From a checkpoint of a small transformer trained on Wikipedia.
Training: a variant of Muon for these matrices, 302M tokens, 4103 steps.
Each number is 128 + 32 x the weight over its row's rms, rounded and kept within 0 to 255. Layers, rows and columns count from 0. Numbers have three digits each. The size before them is the row's rms in percent of the matrix's.

# v: layer 2 attention value, 256x256, rms 0.251, rows 114-127, columns 0-255
# o: layer 2 attention output (transposed), 256x256, rms 0.197, rows 114-127, columns 0-255
# q: layer 2 attention query, 256x256, rms 0.255, rows 128-140, columns 0-255
# k: layer 2 attention key, 256x256, rms 0.259, rows 128-140, columns 0-255
v114 112:123232139139182159201122151120140135119127136121114095093126113088134126160184086144076144203148117135127182155114150119107126125156125170172098147083104109122155137073132143167070178112179130135152133109101159175105140108156080101104120102167149159068163077067144185136099124092110157188106134085127092100141159119041035122116141104139122148096136145149128098161091186086163149152154085123114139154071137143114138101098082123123096086184088128148125153113140117097120058122119144076120122110108077136113124105174104137117150151131165137116137131119129132176156142163152118139126141111177133154100151182121118134089195122088104141122106165207165134095099114186187090158166173070142164164156097129116136091084120124165143041130077105159107162077132121146150118131144049
o114 094:116130150226149097121146101117155133139171110188124148149135131087135102104133104203153072140156127146150122134179153124140140204106119130135100118156127086117106094153163113106124137108139125141139076136099159145144068156102208056143169148151137159117148116151140051118192147077071088135132052065100076077053097122115140132113130081127162136133103123123173155096087121161123134117132094147102143183137142142161117097091158189127149159105152109170088183114146138094145112146145114146087182148148094108093145156113149088144151099161205145160072167112131112144123145085086113160175105117118127135115179141124187210137136150078130112117029114177132094134109102114111109038108177086083116132127133161086102146122135153116098184103122143141164128114094160163082066124134148
v115 114:161142115135126172151107081153133175132140113094130096122166138149160086167107108188104127099172114186117099125161082142104136184127106060130198090073174116142084182143111133139128141139185134166119098103120157099043155161109116076135176117109170109104149139128118150068133115156145099154127139126092145120125132130164173108202100108154111122155142148106129119140111081128088133148146162126152138121144157199125187072133131148117141137141130142108112145181156179115165187229104114098094121097058143140111162135139156111126123116082104128178233152076101127120100114039104139143141084155115088143173112118164113097132144205098131079133103163085144099121151156091076154107168113112074104126062179142162105082153147191124166102084087098107154151137089148161173125178123119
o115 097:088062160127126156063138020047152152152091096142147133109093155096151154142158159159149090120183093115109133078083122080126188143091125117117153185105128147151118143139119153134057123141197164081135137132088126123133151144113150098123061157148123106070092125139125095160180104094162131118124167131131183100151096136114106136109137096189090102202081177137122110156080078164121116122068160147164100119165112179143136127163117129096163123153171189082121165146109099077152172199154127158071154168104079137116104150148130151075107159110095164112099092114181114110133104066126123110118106080113098196131153111143130095184087175185081110137096157152126132126125142094159048117131129171118090127110142126148079165170156128115145104173120121106083104095099118116160164105099128
v116 106:070127171125121117175085145147109135113084097155104120122152140157128119136126129131120157157171136109118146092129099120139141129182128135129120139237140175167116079158164130107109142116139114119102170163100106130111096131141196173163134146157135086125080052134124148186126087162166123113164121117142180102134109120122080122216184129099179131122207099144140191109121172082094172077152125166187142133151099134147117138072173122126166123139087137079108100093059103121116089136173121136097095154131163092219183125067146128135129137106172191092131129119132126121138119151187044097152147156149101132054072164159117091079110181098174169187160165170141119137115122154117066167126092191138172136151141101141118132090110114094094127119137096148135138123166106187089125140139081
o116 092:158109088142138128155127054129087144082128110103113067180148122167067150115052089129162101116152191089138141094131128162070162134127111159148115125153178156146144155148099117078116122139138111131137131148085056076135123126168185088120097118120160154121113092101138160119169113119150122139132159148022136150110108124077128117135138114143158105108147107107146145108062152144127120092130145111095085143147144141136100162116138158136159166170091092120112169104121117078123071122165104115106111187150173106175206087071153124089111112107160088152114215149146092189138141104178094129079110196114078155119123103142156126133127155098156149170137104135127098140149155108122075109156083072056140124155110150142160062189117128126219069158141129197110116157156103109082114132041151
v117 103:131102131129108120109130033089120167056160135112064127133148073172163119102144102140116136110121064148124062117076149081151079114101160202154159057134150157161109084114150069173168081073101099150141132138109110110142127109099141130149110149123075171099134160096132125152119159058153127142104106105141151124108079163165109131125141122148117123129160119105117056144121104108133148187105133140115165101100105043151158137082144114098113148100147122095125147126112107126145107178175102098148117092137129163135159155137157102129100129097185139190073153068111065099121205147115124130146120136112195115114127110138136094143089139058092112214133121184120137135170090158182109181153089162144168119139111099161052140096097148186158080143142094081146106154120083144140097063071157
o117 089:157157168118073098112118076060107137112173164135071140126131131127133150132167092087093132149173116152147069132108151103120151071108210104088188088157191144164077126167116146162109128078169111109133067091113147120133067131068113174130133127094127103122147163124141173127108066136155091113148131143137116069072082134156158125128179173107093078123127197136138162088120137153126154192113179199141117101100117112085136137087109173197121165095163141127126127071150125091193099222140109083105158111106105121131192155115115118115110142136089124150104158166081159148123141081100153140115127109076164167203075120159123188134156083139118084159126150149088076130124136168060144139118148111129147131138142114177083083108106164146155107125139151110178110135141115120158110153097195
v118 109:202150130091150148192093089127117130121145120082140133129160120098220085160101152134168080078088125123102144056147116143133141147148168127115100083147118122112128140129121132098178149088173117122136108160158155090051164142096172103135181131096189072162136151149118058073123160119161082152171126104093089088070089076137060171171144109075121147183138183172103096126089108111117187108064178176090114097177129135146151148151067138156127134153164138106120195087134137124094094135136079173195158151101179127093159112145138158110135079160157061145085102192160082129115131129128074101079190109086101131166104125166183155151141094150135138106129109111133115188133135108129134104134106118096097139090142124076140123071127119098125138137120099131140158115141107190117139155095134
o118 093:085096147124111163049164125068086153142136083119140180125174091147121151140058151134182062161152112105119156081121127238111110155112100079162129112121109181136113175110125045091157184138140105092183140105099112109105166194109102121110214117164131096052139166110144136120146133071155049122110144110146128140094151119091138186099053145129056116125129120083134175117121116127154140135131142138088116159091139124138172157113105062162110110120128170091095154090094109151117157128177114124140124144133105145124163129139137103150133152106137145099115128149145184106138104115143158096140159083134150186123131106071169098091150092134158139142123111111163116195150062131083165162125164156142111114093101079144131049085132165066094086191136134191124104130126127145097093162143148
v119 094:126084105179122110118110114173145122090123143116148136119136050170140158073075147118161092141086189126142057082115127136133116126117168102092129138164128110098099137162104118116083141157163112138171158093082153108098114087142072093151167130096097127122189111141061205127138117138150139134152143201134138154139127151137079124128151087178187102127120131102128176108101135155120155121132126132116136115127110123161139192094079073116191124109178131138129094098148125133131069107109143103079092189109188178166120218124106121183126063081160093145187150179104136180166149174120217148108175137098176088132152149075151146140227086156106109148156135184121170119112159162164107130122080129168078058119101167115112114129117153083111108153108091094126102092163128133128107149151143
o119 107:125193151173125094077060188148073148117136220227117068173092099137123108144094059128114192170132178109163114116113118116118123211162145165053147103106149118151100209133113078145098105141108151094137107118140159154166184118115165085168097201134154107218150100176120107145127062108129147157177114115113127099150135089212098107144095083170138114113108135120107129189088116148128100140153148124101140117150119208173182152099121154150146087127088118144113090126104137161113153122148171107139167121082151151084123161143139078165110099127070120135049085091104175102123138117109117160113106130142118123123128146122145098181164108087136100113118150053056150138143098156140132149103125107136095114130127139129132070131107134125142156160143145106143156110105151134125077133144140
v120 108:124078083103167075158149194142144101169153081126146155089117114173146161149074118119072115121094128237153130104147103088138053109070093108122157144127074162148190116138144154137156098130121167082141138089067162116116107151134164144124120096054135158159138075130121160147142123154068176117087197136166179152182151167168130165124103151183197168116137099062173127139076129092145109116120135184146116084101120102136195172168123149143151086190150095094110125146094110140128097170098057163099083154149121145160134085138111143112164144117176127111167132116142106135176099125152094181121111085134124134141084147149084116141077126137116111106129089105113124140121166137219135102082110158173187111157139106123095086118150085157109175140154108187111121085119163149140116108114121
o120 100:091172141125184122108079179130058105166182208226141114136047164158135104158146065084145086113114142150105126154106098083138117188168125145122122110124128125154127158134128138194083110150129064175114066106107183124102127090139140080149083105152107129159063097129127144182150062139091113119113080094154129118106135129137067109143174135182111097093108138137151087138150156157129102099135118141103116102149097138076124131132130079106112151174138129157134102133134101139143158122147179089138142109132117155098101128105044129051101155132090093094118130123065145095173108117183131143161128112162120190145050129116063082122115133147135133066168141089093132161106193104107093127138150141166136161079151130073124106164122136111117141203106150122113180143133219108143157136160124
v121 108:135147161153093097131119107104134240097109225126128132159104103137125116119082084143106204139160168090125133103092095110145094152118133108154097137163093086164120123128139119091137138064097069105117113152129136090113128138163145162107116028134177151105103123150115155131113152147126161178154134173120140127097145166149131161107084130154143133137147174103115110175111143094106101066122078197092134159122112130141125078108124101167137096156118097131095068126137140136151124127160121155113072130092135058102090179084120183180144120157142065170140163135121088183126116137142180135118099164105140159178153138074135122174121190147169113124148111158131142105112112162140171229116097134168162211160197110171116168118129151049167132175128095166133094134136118159145065127192130
o121 087:097143118134177157088097139073123199120087125107171127121071063063084168127135138114094143177162178062154126141116197118109100133112122128158135164158096035147136109079069161129104129125207168115153161154142139080115211130140149094120161089161161123131099141151165122093151154095153103103138141120061092098137144107133112112174090151095155146224131098157161121186081139169164148091117177155115092120114096159136162092158133169140162143109052125162148154151137127069113077131119150132113122067109151124116145121079154128151132150200107142113115148109136076104095049127161139138145196132093126137125149127202121138155153138148101164126096111112150181154154177117168069114142109134135163136180147124167107134169114155186159129127145106103143129157113121200121088154165159
v122 106:184125154126120092094064107070053144051165142125167119065123163143125125204123098169202157207159144123080126091132148097157136168137167136103146082071116162100096134171087132123198168139150132087101135160159104088124163122133136094078141142137153080105129126114152132111185148128103141079082116144164161158147137138192154172114149147126153086049116121166112132099142118070106128112143147041092116152159157115149117149103129167169130062104101179130047102072131096113163142131169132147105134091173193155088155135131146099118121102126160071089153150110134132073119125123121134146106154154109138091133092072147167115124099155102157097166126136097095138065138133087116145123135161097169106132164140107167159130117113200085109126195186129121133115120123129157147183171135187
o122 103:117120115103162177118177126032077195068095131047150162120131151118113139118140168083120142151136152164137106105109185117107127124163154160157073155149093110103148062099088150098174150133161103096149124136184127099107138124094129121114108106116134112072095092146124073141089142158238163138139166079173137139133105168131116157137132130075160142132099053115131162125098095132084110050112097098198119100117171139174164148082141105135081129119161128128126112102113117137141129124152195093109148079115073112078086112177109122149110057152141152121123116139184154114139063089094129106190170111114124135142158181166086133170144138154110084110153103117174147134170105126106122161144158142124054116140120164171086123102130085178113112091163153175058157144104117174193129106148145
v123 099:167115189127140110133107150136138101055103084129151174141158070108144198138158132111161055128104134080125136131140150116092062124117094137116140119127160097141177100097131057171171166128097119081140123106124106176123144098159083139143167132099171126112092158054102114097111124127135068142124070095109148110175194077157132160140158158145106142107144081139111159144163084144178137150135063176098132130164130077083163120131121101110114088206105135161135136149142074122125119131127038153118092167123112158122111147081113106104132107069096145118123112093134067145073071077099109102135132079143149142133163160083099134094141157153086059185101129097115131187098163149174114086135118188127164143106105148057110073106133101115152158183130099110168106165108193131133067116071116
o123 090:157074157109106103175177073108148105131142051076119133151141091111149104116189129055150176113128136145130088099167139149100129125128108134163097099037123074071151103123167122155159127085139092137166132088162117142163115187099122171144151149162090159041176117138119170117173196114122120099138094115121165091130119156089142100125128180099157090114143150135087103163069091128153188115099179126156148163133089142100178078150078152053086083168105101150103114145182120126123205162085153148185084196121173104075100127124112182144145150139071136114125148178114122145098154139163106133121110160111118152182104157127100118163157149163136127123098140181180130133147193110125184146117131114196119105095129182086124101118154122123112158146139126169112110190092091165105104120130150
v124 114:119103111125104129171142080128173112106111143143089123118180140163122144093184109145097013146113101134121165182135132149107096161122145191123087130148162105147058160130031133133111134145144103128146100121137091154158143104186126107135110094109124167147108110102118164134121183094157129119092111124129210160126176139096156124105129082125138133088071178105110123094156130078142112175095155164126145170080162139107090114089146077148087089157114102105053097066134111123152151121141082068099117207105153157088136089146133098159157188140071102198108121113159123082102151137121123136154139135144118137082107149141128104152139183128084155149191141125055093191086114098148130157068166145162135109093038145137101181118136148114109172141140155122098083101152147112069096195109127
o124 096:162110189119124126110148137156136120132091093094125157106134141060078125127108058116138074108131198140171084216150143121096129119135110114077116137171204094144111125151097148106156110139111137178137125118080121140135147157139150205093112133164096152152064119167088108123117106103089070129154110171171122193119082154119171190122133133123146089073126135096084133130138087121098110172123146162109167115104175144102073108081133093127172120146128155107131098073100101134071114135117066092125147062092093087176062105130182094061117164183162092166138164135092153123085137134085140050180127111139092121110123153107175109074125092083150108137131112134133057122115128134106187105149061176096125143099153133172116136084109152104117149168130130153144165067152127081121074129089155
v125 099:129166150167150098124130138131097072120121116106154153115067146122111156119137135159111113150201171170086067144126165119086090155180120153091098164113145145065166169057141097155107107084115078129103149138125152133122129098154198185156084118077122117157132163084118094162110166152105114155137118170149082081145130154209188096153118146159122140156143071119134171129158104130128079162102135108094126101104092094118105134118095092133100145152085138123114109128086134122170103160178153151077199180098158136099172146127172159219075050096139152094153153108123139166136142194108158131115163137175125154158134133098135212097162119082145132090110184146114090149160146157135143143079153135104102127170122109217065151095136136130124147125115047137119163123127209083117133134118089
o125 091:192197130126135153110129138111141150114115095135159115097087140052099128153118167174147163159162138126092117188105157129132124146142134130123108121158091151111121142070155130138110086122126063087143115104194086069114162122099102170161119108143116180116116124144141112130158142169173111068204122181184154139171170102115146098133097120092161112195089203136141082099155159136143134107093153138170147133073157088182225155132128129142107053116108120147120053102119143084098141166138117170066156147185119119051098108124100204188092127070117129123084141129103131115129093137134097082137162140147139111092101169166161215135156173093140156115086190123134152152112148120089114134124138127137116150164122099170098174143116188099166175087155112131133173119128087123138122117091067
v126 111:122102106153138141142115087161138152135103154117162128127206152081150071172148140166126116104094135139165140177092120144046151107132156102096033091070170108109157154188139117133136081142090138159083136103113169156108150113164166165167080161176174159097161072143112129146137109080163114119101178078091091119172122112136131111122117116132141084099190133140127130150145081150119178127180076153160099042161091143184142074157117113110144113101056072094098155130101058093109084169101077164166113077177170182144127099154153135085155083161097093113110156209140133112141154180143088153113147089158133124143146122156127171168115100096145064120118182105137147138139132169114154105161167132132125124096154085116151113178183121101116130085118130111104146140093101154074163081128123
o126 083:087134081159151172134076116126086128088117102145115106165147189122107122083116140110117108113165191134154141077104147119087128138117119108091065175124113089105146146121163063109108068186125117135143098099115143140133147082066110207127127087088127081100121072141150085167120127153147136150111137077127150178147096164158102114083082179120103081094053130150097146160102041146065197135092075171109096134165115162190100166085146120146184124065169165099141140141074112119109128100127140158137130097119125107170124133136102139164151162171094142093123124148096139133146064141111141155147135059117181129148143091114104149176096120131114091133130167152148153070129140144158154085132210113181167123122062137084157164077144140138118133072121102105067091125136118148108065059145128
v127 107:126139140109173128116093161117115109137114147090141109139151111111168101227143179105109137097097154073125123098086084103115073135121125124112127138167103098118112061182126131132127109149168136177062149151107160175124178094144051066138158054104126103106127096128087128113102186038066155139128113201167140156111059083097129176146107129124112179137149137149121112184107092184131154134110125109132118122110130175150084147172151137123142098118130164151144103131135111158108142185107170135135160106105141133083135118142077168072138165108087077130180205112128086100089179110096099173139116167129140159113137115098172188112123123070147119070116099143190090157129155117143073166114135197120115131094153102134159134093097124113111178132159039132119071069153110083170111108121118
o127 091:104113105131134135157155063124191155146079082131140119135156104092141123086156042137138138068118104145157156111167135169053128113138147087204119110135150106152184112116122138083103080170129124101168158165132117142123152123121075120087147133150157129139116119138179156121177195114087125191171160224169165078126081150152131107114139057142112123133093178123115193152115150119134197105080137138135115110079148151141094074101096152123175114134104142124167071135122143049119139132098162152172119159158098117143143134153111166179144166148140124090153170131211161097121128058140168126086156076111126133135101102150121145131095139162133117180175058176155206106171076107147137118152103131155129090135134140157129123134120141092102095072179098179080096150115073133184130121104136
q128 087:132040158105128216159187099106154169128125181133089140096205084160137096128128142142100125134112157155129148131079195165104160142159172108152168119111149093167180173110134229132125112063134156059161116140095110121142115140158091142148092152127122100114110084123198144137125189156188167167078119122133175093153104168143135099102150101103170132093106162135191074119138139123154176195123169095157132108090164106128108112135138160137082104100130096116127117076131115098082164171124133148069152086148153088124131133146104150137146078177108118122093155133171155129146114125065117109105171115119146194092086133143090107171086114133125150154165130117099125104112151079164098125086186165165094152148182158104121101146173102082157126108105120132091167082161135143192133110140050
k128 086:086146114158150122093116175113110182142085067145105244114142114158068123126126122181117106089088063140132128103130078189119182107133179163136133153146111082131103100193148072155115089114125151103121139086143140148115251159144123060097125195063109185122141118191146203129108115161110140129146143143126152137127099129133100140194107156142137100142098103156101161181171141163084102073183127167146123125142088146099138163132132148182107119096083089112112163161131093110168082130092123135150142153114123109130161146145102157113165079141101096134128119105062143164106121120115093108140087149050070102126154137169157182117148113122141136139128121123090093084077136137148138100137075110148128114061121130142107103058112159112117124091070112077115138079178151148141132080091118
q129 073:149244092144095129166089085104126055117121098137150154089056156041113137106145116112128138079162090145101148135164093067086109123118131130067147117101144134081096152122154044109112105170093079183117154150135131165094156092090120069117152118111124150110120122121092039111184105148071088122161143126136131164140159123122068116155108167091114153120164122082096157099116146111198144091179102114144118107163080113152123191149119118152180196121092096155141113105132106120143090102113132098133113142128090126095124111175106093138100144101155145140129149137134094136138163130136132122164119131139116097184171090096176112139177119141068111085121147113147084096164070129080192104170103108119143082126104128091147077112165132134195141135089126156159035180117176128083126133131171
k129 068:181104140083070132181115106110200081155160130112105096110135131120155099147099143097154076143153155143158101142153168116161134109106113123122104142083146145115185141125115219115151098095155148133108074112133129109169022104088157121093153084127139108131135054129157162192135107080125098136115158124070097144104143165130067081097141087155159119116154133152134110132157152129182128147119115134083117137091173171099122143132083139113068129207106141110180142163157157139099168129122105151120148141118179218167035135151102107101104149109104155098072129113169143115139053165130129109113104123140112151104113075149122140067090111131114179179116135186228161157160101101113108096110156110168212146205131107157134114125177093131126158147137175136115155158094139111116097149129127
q130 081:128159102067185153083053180144128102145190102113143101195127148154146157109082113052158125119186120143148109139159094108178130168106104168163162130148145146141152150154128082104086113075134103111149164118154088154105095099106123127103107103115127105189147146141138177101113086130140110110099124135125131116110194102135154106108142154133148162142109079115099118116075166123117122145108114114148063120126115134162112125198130100102079167143098218162137175085142109100142156151086050098106111117081063163086134062156111145153081138129127131147150082080136095174119132152157135135071083165160131139153169108104127123107084140136153139044149063119149057092106099158151107058120140155109131105107100090206136126135135161155145086139156147111077128174113049136066154154075078
k130 066:112147126157156120114098179131142114109081162157093138144149094100157077194154095098129135127177113102146097171181138124124175125107112163126086153125151133133130109114114150115177131101122159201140094151127095160124075202140123147131131074148151096127118143115143087103155155161088079141162102123135145134160133144145184187148113120195128194181139111125122108083139114144109144146139112152090212115091126122159080111112112108119132077124129122090093164133063056160157110116167131139120139110117085158112133062082093145118097106129142113180112149111130146119141140255116127053103093188087113100122123118102097168131159153082123117136166157181214178221090127057060106085117118110116138153109131122126107127117117124158089108142145160174151100153133145069163156172214151
q131 082:139197104214032091161102163153140126123111125129145119089127149147054095155113115148108113124153116115114137143189104089124146136131181190103070133185103129141047090111127044101134119156108127188141122160118113139110210183146138117127122154115151121154137120172122090106102050128083067147209169150156110181097129127100107148142123114166116168149184121176125095101094196114150126111172106187151109067150148170141138129133174135152174151143120131113132126143139187195099127117117087098125151089142135135075100088117149114127115168091135133146134114124120101138189101106147129092118096217178132173120111135088143110102169167098174114109118143115056097167153148156127153148179092125090171129129138128104132112114085121156124152090168172166138115112128124072160159172115187
k131 072:135114134131171129101142072131172130194141131142141029150151152079179159134103087111124091126144144140129115115114188098182097116099097142150094119114176057158153079112157210065152135128107158127129156115090158129129071142122144126137156056069117129186149123110084129198137147073122095124109112125092147142121146058126093120159119071110161148092124124153087115119118122157154117148076077096133107135140178133112115104135135121130112128166072150088118077147126123141093159103155122135115158163166172166146073083146131079123105150052071129143134101177184167114164085165167116122125116116156097137145146101119134176074134134178143100154117129151142120153157063139151041168170146104142137137159180127103165089186124091146125121127168203170134127205102176118060105181138117
q132 088:105047133128109115146195187109152143110193144122139152108168112105106141153113166100098126071157157161070124151106146101079130165121150116137151110172149113113114146117118132137134157048108159154153150159132133099213166121114105149169116148142078069112094136129152084146144144150161091155159172123137139116151096154107166108146126121108135160080114107135051135158084152100114130119073181154140203155080134089127125135089176126130125104145128159085137107062185144095112082119196186180126107100108126111086079169174073174112184171210107088143077137169137129176139162050126136114139126024110124093106102136136158193139111141190113162158136115117088181136133159114142158164086178117134144143112075123115086127087112122131062134116099130130110116107157130138185165160122131
k132 072:060145132143234113093103116173093133215107084117128126180149153194130159130156137145118089194098112119090099067116106103158105129081117115158111119141099141123131116094107137138196092122113131139133165115090150151145139142176091090235152130126108123152120092129101189111064085148113166114156112169085151140136087064081137125177147102130165139103068062101090101095129163086107075116114137118105093082163154124134107143154077138143159099126156110105113138133111106112135093129126072143111122131142100140193165079159084132108177067096137115153168093111094182145107141106154123106127194140072107164142154093153113150143091124149144102180187137129088160141130128123139077127139098136123203128062146139115138182163110143157095170113138134128189168108133130120133144065106214
q133 078:132169156187104038108049154136132053087151139107170138146159142129105097179141149179153099107206086138148113116150090151144148169135126115086107114130109141156080094108105101094211110103136129161199152064100114158107142124137146161123181135089156158131112158141132178165112160139129107172127119125150155162148154164135166148148145105164155140135084094101119107138121110146132103114129103024099139177094065203106108100054136123079143133149147129113090145080144133168171144136140156078140117129141186086140103137086163098111133109170098141118201146186143137183157094111196151150127082134124156120149099097155135146132095149073146122118179119165201130107146157095103093146129103117137147055131139155134114118110079161164200149224130121141118117134088083139171131133137138
k133 080:192093146148090170121086100131166045105158152138155096078092159121137156160108140085111193141175145178175140145134154149104133196129047189079161163114098129095101151083128110095087076164139094124131127103094136178092142128090199146095143099179119118113138151089157128104186125086120078115133116186143163076151114151115158118068140148119151127118159124106072161144101085170164128138103137164098087111101106073127123127106079111111074129101124078112155049157187129070154158121180128126153100134114175093090096181157171137125102173153129103117121180076150090086123141173143159103127062208218101170150121110114121163161101131137147121104115089141152158149172116104095179146109183140123122136126089120119126095119155146117129136143150177155137126085147110084084146094105140
q134 084:078043167010152080128140066147096173099162083187110117125130132127199083182094099102105105078070140074141126100126140072116153127170170154145161155169145136153162104189109141128119132126091120117156179128096156139088130135108142077192127147162122069150100200101142089108089070107090154148114074114160181100158174153166133125136176132147155095070115153100183108145117105040204142078094119107144074138100171157097087102176087149063164106140118151162099108100147176198124151154106083138114160106145074185119080143122142121154145111116139132103123156119095102132145159101107097129163149113119168136138129134152140102114094133137108117148136140137128131126111114110144144076089112105173107140125094180135190133120134143072160092141124096131118146148095118102182154135107117
k134 076:180131174113127066132126131090093197130143111111081213139149107153146110121145132132133130149112159162087120066137089109125173145149118117070155082143153114121132136089139127110086024048178154161126148137128099132154127202157099136093105123116109154115148095163143116091126137179122133183159067125083107173164108089137127091109087133162103114131068143109098132139170143133084098112103157125148163114152125156106090097128128175159141109118154115096087139156123105116153137173175086149094109087092136115133156159094107091150183101114194098133136166081045133156040119116151124154115125157180177095127137110133086114068112159119170121137133120097198099133111169139070136103132106144085119143078143114093062088170128115136147079169087135154206105110162210103140121205124124
q135 082:186151117104077127200049211068143147123099170146143115126133112102164145088184169096149140073147100120147121142140126114102036139137156090103153101076112162110160114141141099045168105137180197102119115109089110132125130163140199159069151163133091056169155138158104127174135149142171098133148086118144091124117147140133112078111145116139150110143106125146052079154125109165168127159142115169110116127144171138164157107122165078134132130141134141129129144089173100125133172100206118120170157144098162108107155146177113149138112178196099105119128170122157145180068130176132151063163103099149157135153127190091055079101175145174062148092117134110152139146150070108133116114174072128090172089128144123114121166144145086125138131150110129119068138122106098120132086179117099
k135 084:122126174073092176108109097067078058144109160128138112168092122136130139150075117126175159194126177087159128092132147117114116092146120078148111094138097086117175089128147126119166146161139121180147113136126067164099108155110119168130123099175140162096111155109148162136164123101158136170130149135133059115145183128112108153111140122151109164118176131071148091133103082138184188171173109142140122149110147167112132092171184106163103146127171091082159138164103155141143128131170117090097158137145168112195170107125155086126120160118169159084131160127158212110078153129166147105108109161186180128131048165069129115122108115107165084144106087119221114149191148118080148119147137090103120164118086163135057054167176107089092183135161164114115108172093144094090093147155093
q136 077:103086130114107131152039110099139149079096089119130104091083135139071095129157089137153074148186092121138139132151122113065150125143089150087132085138102169094119151136128076146188116103082128127119101107108161121139190108093122102109113145056160141159053088184088101164119077124045159074097032097151094172117094201098156143160118153093151172127162167152086136129123115162145144113128115141109142044155096104126062222150085072114124113134138075108106149111176149113143111141080147159179138173122051087108182148154117105132149103084137153108150158103115083072132119136135129172099130118139173124149142093158105092162144119109135112114135147091091106159147146175162173138090122204153140155157112151132143058130151119094161134135143158163167144125139176123115150133138130
k136 081:179110134060136112127096107123124103128128151174159107122130106185052080130107117050096144152120176127130171148091125101134110094169093080180162147127146154163163128111115135122167089106166141023138119130116101108181070077093128130136130111129137081122070085108112103141143151026083081161133142104119140187128131125130132112101107100095106185087098126122102161093107138134141120146122080130121156140127126151124142108135049144078116134107083153156148126119088178132147142153138038155131128163132135121073115123113036123131097125090168151078107150097117111144120033153185064156152168121108138177147072131140150158106160156165098084106176118129125074154105131154142149104094126169100096118174188075119108112095120106153169083184159150172131132185097126105091122165095142
q137 086:091152159149159139178092194072089170135120180128152128128123119103134115086078117144121138147120137131093150175089113157088147102156059123115161126130130089110182120130090129182088131139086161134064140095115144049154182135109118136153071113132136056095138189172104158138183181147123147103104062180074180052141099124170100141143169128175118051102081112074166148184170109153084118129100125125117151115144188107128098091100183193166104121149194124113135115139155116073150159103125180135146188123108134114165172145101091127102110059138102141147097093110122125142120190143123143128153114099135079135150055147161183112064117138112118183114164119136157187148073134131086128152109139090158193105133085109132124140085128122094097092138149132136165098151152131151115113128120078
k137 079:121145125134098132108118138082114114100151162157128134133135092129123160122137125149167130115088092170094160125148129104131104113127143138090215099167087159151101123163136042130114120229106124118132074021173144149084111218130168139131097169090163123102155120085114114079097122151154167115139168128188188134125151125121120150121134097138133076129173085132127120024089133101098128070124135098135089177138150175117126174175112108177104167094161154197130120148124133124131109094158186072068078107090137183132159099189120169129125117153158115115087163120067181178072157104156134128190117110119095147129164125150188101184086145143074147141103152131147107142128168118133169126088171170085114099115098094145125075133163110116131092082134117094148135091163099144162137098090126
q138 083:148124136171146121143163096168181203150090161159148157150122181147158182149117163103131128123196166148121130166147148132110096145080139172164114162094149113155155162192105155147137101093088141136139175101140111110129116103134147108118102127113151145131100141039111171108130136070111089123126181133025098166102134116147159154078096140191068136107124089151143147128147099129179128128111111121144217204059152099181075135172128137160069115156149142112141151141130066082124153199159117116100072040109132102083097119089127168188094087091118091129137062106106137142090065088121140096098135092130101129140107161150123089128149155106119060089092151129168102097142132133105115116173134143110103187133111108132129135044099114102152068117138126116091143110187116139112116147105103
k138 087:096103075119155039111118095144186179102165116130125137103121157148045156077173058176121152138121060159084099123164108145117101095135097142114090142146100117115140148161071162117165161145140115135136170085124143124167180076125107097122151074153135072122128180115135097146058090197087127078147195143177132110122113136158145195067103135154058092133166158090139155133147158094103155124072155108127077087172089105117118103137177148074139134138159096118118152084142127110163091114129118109171080136093090120104141149155122123130107116137118112187062110158170083163114103125076138131064118167096135113104148194155129100165096120082136140121173087123121105145122160163165102107153104109118128170130104139166139142097054153178120072113118099168138111072174149131114093091122189
q139 089:120205205183122135119037166144126124098138136099166065140135124191119114101193096110133058158135179058102165136164091096106111207101125138121145112160165163159146083115112119127167103129092099138070153140110117139056133118157144172102169109136105075148149202100106102093140103144134077136135079136131086098159131139147079125098110144141118128132162138127114172098139190116151142105164174162080177082158175129133129101155117105120165114087077074095122132068182133092155144135133126058159083129103150084114102136098062174170100064167111109133121091147115059107140109128139148099131137142117156127091117146143141145113134132146167187067045091133147079148134171157156169123097127123093140119181129117148131107128121129085157171134077180126130117152102146095098179152134159
k139 081:174139117126089140139110096167140111142146109130174135213175116144147130146104117126081149116176154083192135086137140132144120105102151125077174088103138163080175162081127084094090099103132169179109069176096169054103075111101134100143108137126135094109163123069189149151127085149112073143098065133101146052161164098142151115102085080141064207111146140123157201106092123098133099109129120065121151129153136142072137111123125126146144103122146155048143113128083146152086094105072110114114183162178178137082095152120094093139132130101177098058158095135133131134140118089135124131128170141150206168141115126133130147140124182154136119129135059137177114135152138142122125153107127153096099159168127174196191134151142117137178127150095177183130197158146160124135102151111185
q140 094:137170109127147197183191159139157082162105163103151225170108125074185153121098127120124145105139114185123093112143090117130111162082155177124131102120116121225191123085117164135166122166174195134117152168175179119137165114108131123146137131093122115115087123067134182105134128137146124146172128144110078104140098123156118097099127158148097106178161166100107100146123190108077147155142137178067172183094081127132142078111155135168065090122133108161165107193104120121101100124139182105146099093106100155148080084121159134118090148126106168123062080138123144112099147112096130083079142075138121128148183109073192142141096171146100154108141125146123119143128094060162056151132121086087139120077125089109127132146115185153176140103088176124107115099134106202105104095110152
k140 096:131144142164154163179167106166163101095107157151165126128088101078159163135186188219053157162153149134190142114150126147150149141123132143118124062166078090141131169097055120133175108135130117122150133134093173096098194142080104114157124166153084126120120138065108113175110160132155163104123130157125142136125137083129120157125108165138151155172164125175132158135121153126149070126095092134106012109132074096111123097094088134137095119148148081174121131122154154094095099148102208076108104096137129121204072128135215133089067156170075094109089110127094080153153151116132144161075124147108097156134165121103112112164086107070068133159100169133081172123176136137121120168151101109155116117171062110173112140164156155156136127125153113089151110078157102117111097114130157